config.toml
norm = "layernorm"
optimizer = "soap_variant"
lr_head = 0.00846
final_lr_fraction = 0.05
Each number is 128 + 24 x the weight over its row's rms, rounded and kept within 0 to 255. Layers, rows and columns count from 0. Numbers have three digits each. The size before them is the row's rms in percent of the matrix's.

# q: layer 5 attention query, 320x320, rms 0.0355, rows 0-59,64-123,128-187,192-251,256-315, columns 192-223
# k: layer 5 attention key, 64x320, rms 0.0358, rows 0-59, columns 192-223
q0 067:074115136146107113128114162131116117154148092123159161117117138160146172097153073137161103122110
q64 103:126145133129123168169107130162132096097128185132128152112103116143149149167100098128145153121154
q128 116:143102116163148157120150124123142143111149112137130113125187114142096100181110165136101112118131
q192 077:150111148147098135167106128112136107079155178161132088132138120177123168156115102126142108123104
q256 039:157110097124144097117125100143139129115145112119109107093124106111107056125127117101102174150093
k0 033:079120155130091131120144124132123144121086103138084117164117117115172134127148144106118122159134
q1 071:119173161158129126135138157120192123143152120120084117143145107111124103097143125110124132131148
q65 105:091097138149134104137127112122133114137158148126065170210127118094104127107150104098159109154091
q129 149:104138140168138131093096136146123151107114119092119131178148146153120132120142095146123118117120
q193 082:082152146142144127112144123140168096090177185167079138183074113117115114083138127123155127129121
q257 038:178111125084118156106140142138108116102106167152155149109121133129127095130083131148190119138105
k1 040:121163116109129146108089112137116148151142170096146132108158127124146096181125118144077142124125
q2 080:106116129089100134094134128120129125167107138124112136155134130127126151098134126082122134119130
q66 109:112136164146101074104121145175124155145144107125101136211107109072078145069154140120146143160128
q130 173:127123087156118102168162103129101099103131127146112140136125152112136107158111141139126108153154
q194 109:089147161115115105100113166151134149129124068127105135173103120101115104086135147109156171119168
q258 045:178113098182130137152150143099140103140134145138154134084134122151148116190130158123098169100146
k2 054:087147127155126098135156123117111133151118067147116124130133125107097166140124111147113098170121
q3 083:122163157191139108127116160151124134116168101101109156111148120093134091123122164134135082145129
q67 094:141117113122150149138153134118126135103122187156106129085136133160151076170099131127113113095113
q131 133:111121157097124121138114131111117170114170154130121130090126114139112143151132149098065128133116
q195 100:169117110143132150153164092123145116129129201109149133079128132112119139161127119116093087112102
q259 055:087144137102118128100094130137135166138131103125096115138125127096111115075172119137155075136116
k3 057:107154147177136167091101159165135134120160145142135141170120119132123150139123132145129112156152
q4 079:151084099113135141114162121119148131132109121138133113146113127141124150141124083138107136114142
q68 106:120111121100108106131100114149124124158128112131135135155122097098111160088134157129165136139141
q132 151:110121110122150147143117089154133120120143120106105120177124149108129108074138141116160115133180
q196 127:100117135097118116103088139133145167132109105122115140145134125130132117114135152130166163119157
q260 067:172116103143143141137141157109126123165099153124136144114152175158139139166102137140124165091133
k4 084:150147161161091115077121098123162084144135082125081148136100095092150126141101157132116140149139
q5 107:138099115111077138160096116111100171128117143142129145080108153149135109136088174093127129105156
q69 109:108138142097112128113139115117076103125110123100148152131119107114154159154127152114136127108131
q133 092:167104117098167153142137133160108142095125113126069133139143146122124171148142168141147131137129
q197 108:137125144091118145137115110107098151151143110119133149103123111135153134151130167100139148130161
q261 104:127120107114094157160126134115116165152129117136135132081122139149121137164089139080117135119158
k5 103:141123135076124147085094107121119118086139081157165187177146112095114112132125148150108155146144
q6 100:127150100147140120105163115151102119125083099143122170113134108137156130134118119129138141185100
q70 108:157146133129117108127154148144133139126102173136108135127112174127151115104095105177120135137096
q134 088:115112097142098123128134135110155136125110176128140144117125142142138141123140152103138161148093
q198 112:153173111134093104116143110121125137119106142096117136147137143135152153111110095129140141185113
q262 100:137138101133121095094149088142092127137086091146122199139139118129158131118126098140088156193129
k6 103:137083122111120137075131104145127147146121111136113117121157141112126174094161118135086163138124
q7 111:120134106151151109180139081133164132153115182131142158121124140135109162135118138097116170108139
q71 093:116145076136127112143086108081115156176096109148130162144138137111094153099129082096101143102152
q135 079:142145109155139152149139108150117148123140104112101148111133104183121144132170124077177155122142
q199 088:129145126122116122126114076067161168175089128135136148114151103123098118135134103049098186115150
q263 108:120135104148116100175126088132157124165109179142146153128138118150093184158109126094112190127121
k7 107:132165144141141127134178148162113144126104142126104122129135153123135139081102125109176143121148
q8 069:153153164150169107148134146134126127130142111115081093140128106116147093152134108128139145143182
q72 092:119139105115139119141126107126137102149132114122135084154166155080099133146131099155116133086176
q136 121:113112101128102133164130123113099101115153126112142095161121121150124119193149162097106106135146
q200 083:116130160152108149080109124134168162110122189143107112128089096103092121137083117115132144112143
q264 039:165125115131114128097124151160123134148164168162142161133091135139120142113114133097186111171129
k8 033:151088128110140122162108119087157117088162111068159111155173116141158107124147119158146155069108
q9 068:173070135082095089075123102155139156166098116135124133138095099101118137168124136112082170120149
q73 105:117148172125116101119118111148128137166146110133107097155119157128090141119136110141111180130116
q137 132:126112135152163114105132112164137156105170133116127133150135086105117099111162118135116140119133
q201 087:127152116114126123086169126131093145139104108143138125113132141127152102141125154150155124138155
q265 046:142102108160129134180120195132107085111131138106129149115121108151150140163115125119102117080161
k9 051:117159095148162116126109120146149116131137113136128160117109191080086196138148127099058150147129
q10 068:178075100126106107112121134143118136143123090135158116129102138131106129114099132112097150153123
q74 088:140119132111141124104142115138129104110095077063137123142105154127140121092114093137083150142168
q138 137:153133097103117114125134121111180123140101143189144132127124119141153142094083111155155172118084
q202 086:164136115141132126117147153108076138159115052116157132122151145120157112155157140152078107133172
q266 042:118152117142155129154112111149108142139125112138094132091110134134126140174128191075094139121164
k10 043:123087145120130099150150101075135117123111105108151107115136111112101099136134117140132113116095
q11 071:146116133138124164109166098133121142127132113113091128139122131132133129148132115109111111106154
q75 106:088103153132123114122106123171105150159128138116111124133125108078105143068178142139167129136120
q139 168:122144105147125140148134106137136126111135149134124118137141170098125169105151123114150102145163
q203 110:087112154102127094101096103140135150101138090137102138141123139086121122081131158102173157117154
q267 053:143115125140107107147093144116138101114116163096140113126135165123141122097134137151168143119132
k11 061:101159108166120102090131096116149109168124050150111173098106111108124143117126153117113110179140
q12 091:132121123096140113147110159133160129155075142130159139119129120166123146124119094153121162152094
q76 110:119131104098149105132156150098170126142094119144123149151110142182130140133113126135147126155101
q140 145:143100115139122166146170143143104117112124101105127124190098122183151102147087148164155094111101
q204 131:149141092099120169144163181148099113156105128152173105127122116198133144142111128158120104154099
q268 071:133142126118150120143193154122122126155129133142154154114161132199134146170139107145113141123096
k12 070:147109123073158112152178148118133145135096121122135084119153147137128118143155105118143149098104
q13 100:119170139134101143144130132074107149134129141113145093152152080141117133123142103115124136144112
q77 103:093115127141105120137122126112121102119073122134112136155141134130098111114128178110111154115138
q141 095:133154122137127130114137104119100151149129140138120160130107101151122117146150169099150087118134
q205 105:087145130118085114150105144093076117128116123139122117162143099139102145089116155128135156112106
q269 097:118164117132109121177130141093109125116136113118162100106138085164128134121122145144140123132123
k13 101:093099133146129081180102126083140138129157086165169156111127129119119117100129140092127153106130
q14 104:144110111165107107137147101117117141093119129105135123080078087129123104090099098112126136149134
q78 103:141111114101145120162102074144147136146106110121099133095091172110118154122132123076134184134103
q142 094:153153145143123102122161130124134116118121107152132119105102117086125163114108151113134158127100
q206 094:118097098139130129122091114151124127115116122102105126094095121104091150094158118088099180141088
q270 102:155122136152094131124091092117140153092121125078112094085103098127126121111102087106138122141115
k14 102:166118127117143059147140121104131123139141103138149130090131151110115166137086137148111150135117
q15 110:094152135106116067092122151113094080110094124148140122101152108160105173147126129138151123123122
q79 093:155149120116111081090110119111118151093157113157125150120130127120120155126154144129153113155129
q143 084:097148098160093134165140155096119150129144084109147154118128159116107132120148124119106102106131
q207 094:109164123114106127092116141134123132145123125153144129099141111149114153163168108128144077123138
q271 111:096165150108128067098118160131117079115097137133133112091138110171100166141143115137170110146108
k15 109:127123150113152118144117127146127126111135073105127126120167157128140144077162121172099131122144
q16 103:092143119119118148146127118119124168153140133153122113125181143134109129139121119111069142124125
q80 105:096133108167100155145108115104123149147132148140121117116130185139127121113113096145116131165118
q144 080:122136146108133110141148157098158129147125074120125103174110134157115136119106106130124120118099
q208 100:118134120145097143140144140145148148143128132150147140128126148128125157122141070138103141145101
q272 106:115123091141110152158124109121128148145147112164150115104174107132129156131119124129051133109116
k16 106:083090113165107113147108087128115116137202120148154124132153102150140168161117113134108126173117
q17 113:133115134143122155124099150122109157126139116120135170127119153141118112109146140128125185105113
q81 088:113103150126131147161114167140141161095093140155143121093097152109116104120159136126138125149150
q145 091:135107103165095104133136174129141120136099143148169133110060160104093125100142154131122099133150
q209 089:151099146128127131135095142110127149110109131135141159120094140121100102116128124130126152133124
q273 109:152126130138138140144119158141097139113137130102125169105108145139129129117129133140118174124111
k17 110:080178102138122133136145149107132106143123153132083167158123127150133150148105114125120135111168
q18 110:132167127134108099120122125127165137131127159144107138157103115143141139116104136159144115104071
q82 097:129139129166116146126125145120146128115113174112122144166169154150092122115170096138131120116105
q146 091:122112125103128137124099157149126121115141165074109136116101127143126075086175117152153179147113
q210 094:144154137133133137144145131122142123127130135117131135157106134159126122070107112160138138104116
q274 108:130150117102103121144133122139159131146100129144096126146105116151127125120101133157129106128088
k18 109:104115134119111095145136128084134127127130139143121133139121128151094095119144153140132150147165
q19 108:078140099106154067113111166110150115074121091104110118117121115142114151154128105160116167152149
q83 100:120111082089118137087090114140169120093112096122108132122119160125119149131102106157087124157161
q147 085:134125130107125138139148125185125095108106112119153090119128120122151179120152133146081152163171
q211 096:101145078110124115112110165182154118102121097151134115130131148156122136191104144161091135145147
q275 109:090142096101115103096103147124154123071095101122121131154136107146094147167120108141109162131139
k19 107:131137121132120100147123125126135166079149107092124158157145156137103154129145147119119119113188
q20 110:111129155130084142144074158117158171124161126132110157119130098131149085162114076123121102100055
q84 092:170104110175145120115095132148108143089158104129119118102125128098159164166134111105153089161163
q148 085:116137085140134105127110131130129136127132130154129124086099132102160158143154151103145086143091
q212 099:134118117116131146140089142138127158104182089137115122112100128097153136145122118123147066132128
q276 111:128133132147084144128078135159126149103159144123121157091122112122158085161127099125126071099079
k20 110:133119165132136169145116116141118145054123128120091136115149130125146157158111089124156128110150
q21 103:156155088112101121127149125098130124100132065126171110161096129184131129146140153087114101130138
q85 104:175146091163166086118133142145158121111088110137126094163137129150136127167159144090141085086082
q149 082:139124131099129117139127130074149132139114075156112140154108115108106110120111134143161147140163
q213 102:171133114144132085153145105122151137079091102127128107201108139140152149152188156096107087124089
q277 109:161151076127112099139163117118145134105114077105169097170104130179147128117140158090099089127152
k21 109:147118107087092093134133140135137089122120116111138119126165151123122117146153126095121107119123
q22 107:106134087138150192109154164094146086147121108137133156134139146118098141105124135128176155113120
q86 099:106121126172163157133126147064166118179102157133135154129117140142103092153122126140140113149096
q150 084:132153110128146115138152121108089109133105171135102173073114117177129075143119115127079107136150
q214 098:115102128157138168152127173126127089138126128147141147158113126148080110116126138114194146117105
q278 105:105129094155182214103172161113125080138118107119132142116123122129082147115126143148179127103127
k22 102:097126128126139126117158154128166139126102149146144143079150062113136130139112096154145100126111
q23 100:173156123132123111125141101149128141112150074113125119137101107167098151133106163149108165136113
q87 097:117177123087126142128091101115139136152167119173130158149141126148152179130141110169093157151158
q151 100:116163120100117130124115124102107115134122084115142142143125091156149095160112171149110110132170
q215 097:148142129112107143103127080123138145106175118135134138110097135151121152157121147161115147142144
q279 106:175157135122127129129130099148136143107152076153113118098097135156093152144118149146105143139087
k23 104:132169144135173094117137123110103123156119132130159116136150098129111166159072138143094117178130
q24 103:103169135150109124162155117113134114138158133094105137164115083077108142138131140151123113114119
q88 093:133140095173110138157203111145152150131111133118114128136134095111102138153128127161133092106131
q152 074:130162096139142131145185079139151093122087139125152124174127128112090135124135109118138108072148
q216 087:122159147155089115147167117159169147109137121091129150162136082101085141163132133178122126136172
q280 109:088192130140109131140134127124125127128158129099100143184122074083101124164121138164121117117124
k24 110:094158130127195113130136113173106102107114197123098096128140156149125110107176086160167129154130
q25 101:097135122164116163171116168169115151126109098149092097132170190127136141131122118134166093099120
q89 101:129128110164091159152138149168133111122099131141113135136093153142094137121131101153096100113140
q153 088:108135104175096140206143092144110098122089173186144148118081150096114149078115132158109109114069
q217 103:126117135168079139150140132132143134131089127143116156124114138110116124130134124145148102121135
q281 104:097114122150111166144104190157116143147121090146111064135151159137146139114131100138156098098152
k25 104:095181105167149167121120133153142187098147133073144127075118156144062145128140143113162114085133
q26 097:129113117100119146140133121103115151103106118117137112104112113087089172149122147103159118115139
q90 100:114142131107132144136101113093082146120120194101125085117105152105143141120152098126169084145145
q154 090:170155141109092111128097165119146118130107158143138122119102133131184145147147095100132162149139
q218 102:137143115088110146150122117109085143111140153118143100132110145111145174119136136139161134128157
q282 098:133101108100122152123121105087088152112093144118131095108115123115105173148130143115145100109146
k26 102:114106125097132116145079133123113124143117145123110128132108107141131140133159148117122158151141
q27 104:103119129109096172095152138107106099172125113116133143145123093135131152115139103133131170122108
q91 097:093093178092095094113148109141138063151133085139104127120102089073129137117109125137114129150138
q155 098:163134107132124146123154149136104109134087066131108150146089143154157141165099153164151111122150
q219 101:111126151087118140138157112143115092147153055142129162140112118114144167112112115146131126163133
q283 103:113106147107103121094152153096114118171145112149145168151115120130162166112141128128135146130096
k27 103:146107118184169150079165130112107138104134133140102104175127122126108118144107104133148160130139
q28 100:125150116141117126126121100129132157134116159133137133143103100141105115138132128120128088146156
q92 095:085122122129127156161122120154145147111142160134153093102104123110128164128160127180131063160168
q156 086:082135143103112158125117098150141124115120137173117135151114146139151114151134130123099112113156
q220 104:086135133150126142146133163137145169088101138131154120128108136105117131103148119130120056131114
q284 110:121152106140101135127151132152151157120089175118134122129121126145111126132117141115150075148172
k28 108:103108148115109138137106144155123119124125118154115106112129097083133113121116172138140109154105
q29 103:093138102110144066088107105113145095125168090115167102116123105138124121159121103110180137157137
q93 104:088087128118131123122130135158133064105103103113177084130124120140126139155116120141148135135097
q157 087:116107131129124167153115134142124132113126158128142063127129127120177130128109125141181149134084
q221 103:083114076099131093115101144111143094104104101110150094135100122135117121165119064122151163157119
q285 107:084117113101138089094092129103152110096153099109161119127142114148120115175122110100162136127137
k29 110:084119149125156130074110113119134146135113141117130102161136161126123140161076126130136137130146
q30 106:181122129123160157120193104131146151121135134088136146101115114091114092144140093130172133166126
q94 099:152137135172149139134183114129152133113112140096097141139157114143101135143103107150118086141125
q158 097:152109171112115121096092108111121157140144119101126118110153128163167160108114111153127109124126
q222 106:142124143134127116119160097117154146122141133132134133087164101127129092138119104142120124145145
q286 101:166136133107146126135178119142135152124155139083116134069137115116122104127132091126149117149131
k30 103:149154104131165150123141109086149144115138144130119152145149149103140133103147141141106099121065
q31 103:106138134102143103155135139105073152114137183117121162111129137145145105109088121146115106136110
q95 103:116098115163142152156109115117143133139154122139102149112125085128120099126128131147120129129122
q159 089:081129100114137166123134109146162108136121068124140127130127089136133133139135138156106099095181
q223 099:082111126137150118135127142145100143120142102151121139117127107127125105084132122140115090154128
q287 102:107107147117143133140126129109076147127157152124117187106128156138151097114102142153118111147095
k31 105:151082116129128139127130127154113137121167115157153175173131128167135122128140100133140123120146
q32 106:180149076137157128093134121135119163132122137155112095158119114117113105186120138127118135107112
q96 102:141114106117163118108140125132133114170132081134137105090109079149143119133121122156121098131101
q160 085:116160118149105095126134115117115123104135118141106142131101092054079094124161172128119126177134
q224 099:141124076157165130123147114134094148155122115139106119137139105119125121132106122126126122115068
q288 107:162154105137177129097119120124117156153122129161108100166127142109094120170122145124104123107099
k32 108:147148139117130153140103164127110129139151183112128117162131094168098107158130134116105121104134
q33 103:079133110109182111151134130123142144099144110128129159132142088135083127153117127075152162093143
q97 100:117142128156127144114164094117153133096134138116159102169132117147115099169123146097131107077122
q161 095:117133125132151119151128123125190113124111156132144154149143133136114184120155138117105093137104
q225 101:151124115146153124152125120139123148098146101136158130146159135157136111158112135077154123091144
q289 108:073146102120171100146121154124142133109166123133128153138149086142104129162122121079165152074150
k33 109:092124106174147097125152086156182136135151126112141153134142118155101146080124100118122138152148
q34 102:123151080150118160088141162081095116136104126152094181127146112137151130100095111071112143130109
q98 097:166131130118108106108062098113119128137122118111092162121116132152141148129132140124112131109106
q162 076:154140138133118103127057130104103097119149132112101131150149148136141159154163122101117145153068
q226 099:109115102157131139101101120069127128129084129151093169153121117163153127124112132109127124120062
q290 107:135141096159133152106135161103105080129097122152107168103155107111131109126083135091133120154085
k34 108:151129121151155104076106104148094176164108091156098148092124162058134120106108131139101096156120
q35 100:178170127152161148123167145102149155170086106134134158136115142142123098112144135151123113129138
q99 096:151128121172153145075154117156147120158063138123147180093143072138116115092142150099119095094125
q163 090:130112155186117141144143091096112126127121090179116104108124110121115118126106156125123137133119
q227 102:134114161166159168123152096115161111160090112151104209129132117138108115109165138129119120117173
q291 100:154169141129171152100118159097144159148107124122149152133138135171148077115136125134133107147152
k35 100:166149151103097085093128151132137119142087123139118180094082132145139127070131115153143102123131
q36 104:143112134149140129164082128086136092104099159101114145145168109103130116154097088109133103138167
q100 101:143182096151127124147118136115145130123117135115173100147141131061105140085106081146094142140172
q164 090:119146127183109117085141163142108143094127092124145135116151137131126102125111111131104072104113
q228 099:148105086162148105147120139108141092088109130112115165136128125094098125132094130140120068143168
q292 107:153133101165138112165080142090145090092116165113107154105152134113148101137104108084129090160162
k36 109:128145152117073131131143108153092142136129128145161155146160113146117126130141131162114153139143
q37 107:073125138130136135140144121099103154137147094153127124132166125144136142111142119164128119126172
q101 099:115142090110092104124134133143098132122119132096095117128189160149163109116126134139163143159160
q165 082:155169154138159097150113123169133141094129143168110118124127133141129171125121152132121139122073
q229 101:103142111117119094103156129130133171145140162136115127138211176129152079097135146118115130153156
q293 106:090141117120100099130124113083103149148143117165151142154168119127122130104137134154112116118163
k37 107:119128109142096142139131101140105170169135143109086097159084122130104125108116110167146128135132
q38 111:143150147103144148137132131137143130175160142103126141135159107093121096113131123095124112156117
q102 093:132133139094137143141134125089150135137135101139127132178185139093138121119165127111163141166128
q166 081:163142187126107153155122095156164133130119156145100108168138170101129174178124109154152145139114
q230 099:139145160106158137143135122098158150147140117124126133146166156118140102114145139103117135183108
q294 107:134159167092125150131134121116139131158147126112113134145146135101119087113137115092122130165108
k38 108:121138116074103074143139134122118143125153115165133106092163108082146152199148129105169122157149
q39 106:088136123104083133148167135153130159164116095185143097099117142144074109123144119107114131112129
q103 092:091164159132099137133149143137141125149138113150166139086146171116120115114157116143144121101118
q167 090:070145099164105115150130106122111100128123184123156114107133098123084127118175150111114109124108
q231 092:071134137125089119155133164149118145142135070139180134135104135147093120102138140162141136102163
q295 110:087143144124086124134175162165123135154098093174144116127122152170069095116133149121102140117149
k39 110:118158064097117195141129133143113085149116141113139131072102168129108131136136128126118141127097
q40 106:120154103122169151140124141108127118170100092168157155187089185087170134129113139146142135137088
q104 101:163129166114141100104126111130134134101105121181091104171111133092176190128096138101136179190162
q168 091:151113148124164125114112129167110117105134087158100116194114112109161168118124127116136113143128
q232 100:142145137094144107108115154130137140132111112135089107155111152107170170122103117118141171171136
q296 106:154144121109177169143141138096127115159121116181154169177075175097164147112111136147119130142089
k40 106:108108122097136114129149150154108124185140162137104133116109144121142154112145096098151147128162
q41 103:124163106100115122123139150106101089132153126119096173107088052126155079077121129165117159098103
q105 112:134159131140106131110113123130095125152183119122128165081106103117124099090111131155139105102084
q169 088:125137118125114150097132143116098145119126141121134115120127150102129118107087122136152114118137
q233 113:098140123125118130127151168121110100163169132150124142074110066135124105099125141155134133103103
q297 102:111176097109096130132131155122124097155122111113124154079122087140145119079108131152113157087127
k41 104:149158128123125120102122126176097129156149117072165143095134148140088121130121117121131156087128
q42 111:100161115146124136154109112137109099163111112111118134138147130141115112125115149119149112135125
q106 095:093164134134133127157122101116121125159112097107095114111114118108130116091140145123118116107100
q170 073:105100147135111129124149125138114099126122109125082154122150154086113167105135107138125119106114
q234 091:133133144144139147130112120114111131194117123142148155136087122126120127095142135093142130117087
q298 113:099152112118121140140095117143134086142139117131130152148124120139126128114131128122120109154117
k42 113:124098095113108118189111121143143106123108135072111130072153130149097117079149130136094134153112
q43 110:148087115158117132128130122162142131152109117142140140125103092135124161107121121146120109123135
q107 102:123158110150111155132137147140111135134099129118139173135091141110076129103126150142142124139111
q171 078:144140150160119118156134111159121126153144106100125142111110130134070149102135151153121128122131
q235 102:127118088148133116122122139157141164136129124156122173116077105122095123105113123123138136133148
q299 108:126058108175138133133153166158155152134110116143132168127101074114103180100127120136131133129140
k43 107:153129125153135163159110134131143133115120087102133149123124128086165140122143175119140138129141
q44 102:131174114112111140137137133152125116105121110101135092127133093153144129104135133155113147162117
q108 096:125166123122112128094124165148140121101164119085142052099139088098137131101132150111126138146107
q172 078:082133062094115155088097136151134141090105134093112075127122130119151134100137088087146125188126
q236 087:132167113093109131109167120108142142137141163066120103111143104119129109078158151154089108150166
q300 106:124184100118104129118146126131115135116101117097130102120116081155138118121148126150091134138098
k44 102:105099100106153126135108142122111139174140108138108139102124126105139164157124149130125126083136
q45 107:103134102132126108120094118111126127157141183129099145137134189159133098160144127158130128154113
q109 102:094150130121118131179124117142105142153157088135115113124159152139155137170119097161109134154087
q173 095:128116156138106120124131118119099131140128083097112148143141150146130098109139142138121131140149
q237 097:094131114118106121123093087096108173167123149132114163153157153175143106167129106135096118156089
q301 098:057133100142114129123130107136140125156144171150118124142125194177126080141128105157139109147100
k45 101:081104139130130090123154110148122154127141141100132126133134170113141136143141142120117132148106
q46 108:120111156122157147121136099148116129094084166117102125109141151124118153104117099149113102136171
q110 095:134152131143144124119131129142132128103146089101156123142155119132149130104174119115150123148146
q174 083:093114171109138139133118131099127170124143110139130160168105122120113139110113130128149136129052
q238 102:105107159119126158117144118148093135099151132102129119154113118119123153104114112136164109125151
q302 110:146122149122153143125132100164118146088103168128107123115159124122135179119123133129118110122174
k46 107:162113145158149119103115166118113184112127171160189090175112117147172148106188155174095133101171
q47 099:175150144076164106128116126145105136114095153120113105115104095173141127101103121121113102134144
q111 097:150096115129142112156138160137140098142131139137124143115149118150183119163103113120114086110113
q175 103:078127079115155139117140122134118128100145141069089149128140118165128142137169122122128084134145
q239 098:155094139121172131141096087130152120123086125136107137116105134154177167161108098122124098134137
q303 105:128147138104178120141106131115121140132095146100112127091105092139157168106121114135127112124136
k47 105:112127132163135141141068105139138139131107144098140147117118066106119131136124124132106102101124
q48 097:152152136135155136186094092146104125110146135150137139151101105133097094164168141158128162118152
q112 108:152144151141123107100128129130111116114131136088135155143138104125114133152183105168122164097137
q176 094:116102159128111140113105106107073093132135128151118160116121137099134154122136155109116136132128
q240 119:119119158141134130129128119144097119096153126148133168116112114129109118144155170146154150139154
q304 100:152133130135153143195127099147109100094153123144151154133127084156107118156163148181141130123175
k48 104:123103120127106135130142111164167073169140131117135151166122154146187140154167148115167159131128
q49 112:127089159170132113144098096124136149115101125103160121160163172102140157122138098122115104167117
q113 088:117133152154130100105139121115151102115156145107175156124134133100114123127094112167117132096126
q177 091:128154117147118111136116177121171142115132093106191099126128103094119106135111148117108109095112
q241 098:135096132158135121156148116141101079107155114096147123143159136090120137092116131158108087115125
q305 113:126096138176136112151103100127149138130078106099145136147145162096149167109140108137097109189125
k49 114:147121163165124135091101152090125136127107180131159162111147188057161147153160126148140111121160
q50 100:142112087164127126108118151102151141147132136126105103125146151168161131132161150113145144150103
q114 097:106143116132120103120133156150116147114127163099067120120132161102161170160131130116133118201136
q178 101:075128092129124132111160136132108106093155117102103142131114142153148154101156121135108076135138
q242 103:163132120147109125107127157152114129124160121131117084126135108145167175127142101127162146182133
q306 107:159118098167142156110133153107156140127124152111101089115141158166157145143159120139174142125142
k50 107:143162101133114120110120142131113130093136121133128127137127184161108099142145132126124066103118
q51 108:143116103138127202151103114127075111159129111108134114109151136154089106192078113086129105149125
q115 110:112146148123165127134145135121112127169105131147120130095161146149155094183097136108093122164148
q179 083:134150139166127106156095120126088127124131109113109118134130149119116131128117101093108125146055
q243 109:127148098113164139129126118153114132173099126160114115092177136140115119156130131087107092150111
q307 110:131134110134118177137101101121063108134132081129144107105151161174106128183095114103139102128101
k51 112:119082104113124151104129132123120173140143143151157119134184101186105118112102180110133123142107
q52 102:152136103163141118062138136114100174105098103128130124127122110117143158101144108154114106070113
q116 094:124117138102124118077118101094108140107128122150135144104128137126125151128139129163134096088156
q180 102:095125123121154106091137056160102145125152156140101158155169140165110153149156101145119108142153
q244 099:162134153136156103099116071083138135074080113126104162119116118131148132131135101140113106087149
q308 109:159124129135141119087148132110134166083084102113147135129138122145155125093137086142114102079118
k52 109:109101111127103155128156113109127170169114142127143115120134112141155170142140110147125114129134
q53 109:143150136159134154122146117113099108148196102166141148146165104126132122089140056100117129104086
q117 109:147119122127136145133164120150101142115176109148152142135142126135133155129126160114152097133161
q181 095:126146120088144140139122120166152162170116133128129139123133135114101113166151108091151080103126
q245 104:136141158152169152146154123141116094105187067169142125091158125147128131123137123088123101143141
q309 109:154160135154124178155142118093089100160169095138150144135150102159125129119129061107143110134101
k53 107:127149143122114154073110121152111162131160139159173130154106110167128101166084127152105128112103
q54 103:160157142123103103146124177096097137142158144136094146098101127156110162119119126117150175096181
q118 100:139133138171132156124157136115135097120131141134138099101102159150085168124080120107099151109152
q182 090:133134127171126117160172133128118097135080129148156138099120125125070104137106108114103176093111
q246 097:144166137146091112146151144084160132168105142141122111089126153142095129093077110092104158091152
q310 106:154149153112081108124118172107118129127146158154111132095113128142112152094091109101141158102159
k54 104:154140134164110127149129158130124089080160105158112153100111133111129153125085099135108142152103
q55 102:091108143175123137102154156119120156134139162122156158123134130096153133142121146064160111091135
q119 099:137123177136108150138093140139097149108124163106127130117136142101175117127148113089188133149149
q183 085:123152189124104104120108134102093121150127117134124140109131100119131124125113119121078140071064
q247 103:146111167155121141105133148119119160147150140136150142101151120105159109142157158087146149112137
q311 107:097137136159137133090131131126143170122129155121153165126129123115168135165140143096148126087127
k55 108:097115150169154157128109145102086137089120132111132177134118128134140127132169137115098167153101
q56 099:138141140127143142119118121117134127086132140164119121153096126115127133121157136169127112095139
q120 106:140150144104118094130121131154097138105156146137140151127170135122144112146137130120140134115115
q184 098:132134142118110141077108093128151126096112132171124122139144121116176156137110114100130130115122
q248 102:125128145100142111083125118132140156092116129137098128130145100119147125128105147144137124111113
q312 103:132134118090133124118119134136102147089127149168119110140109125138103141136142111167141112076131
k56 102:130160122163123107131114129133167117113132137135144157106079114176108142130106149165118125092131
q57 107:109095139150145096108139113148155130126147164113185155102104157131165112109126164167105144118100
q121 112:115135124150121102107183123158121124143134118124157111108141121130123097163139152149123128145154
q185 090:112132182133106138101122121134160138152128120124096129135127147121083154134110159106139120155142
q249 111:091125126172116105096165116171138107151097135134117104095134145136125114127116130155096151125133
q313 100:089122135153123082097141139162143136130107150110161128118107152144152091113113150168101120108106
k57 103:122133142149115098119154126112112094132112151099186113104108144141137118129088149111104131170113
q58 102:145125073143135145134180123151144114151123127114124125112130131122155127126138155121075096116115
q122 104:164154103107132143127102132124115121138131116101117127091124142107157118153125124129090116113164
q186 090:137152149127148142168102088124132123079125151160117133123096153138141143142142152118159129087110
q250 097:154127106128125129132139136134138134130152115107124129125144137126115141151146161111071117101166
q314 102:146147086115119163143163140168129105132136143105138131121128129103166132151164156112081097087105
k58 102:112156106100142166144108105100114123088162157089144090101122108127169119172153143152118115130150
q59 102:148122123130126140106077117165095155135075134113101138121153110144103144077152141133127140104129
q123 109:148116137099100135122104094183121127129150104167091122150106163120112206096115122162114125180142
q187 094:186145148100102136112123113163141131118159135148139129167116163145136201135136160155144118179109
q251 103:136175133110099146092103114142122168088154104164090102153146122115107198103154129161117123127127
q315 106:147138151126125141116081126167113147123083138131099143122119130152097129090143149153128139112106
k59 109:080131151120149135077150156145144166110119121135152105096108129110132144122153139117117170138108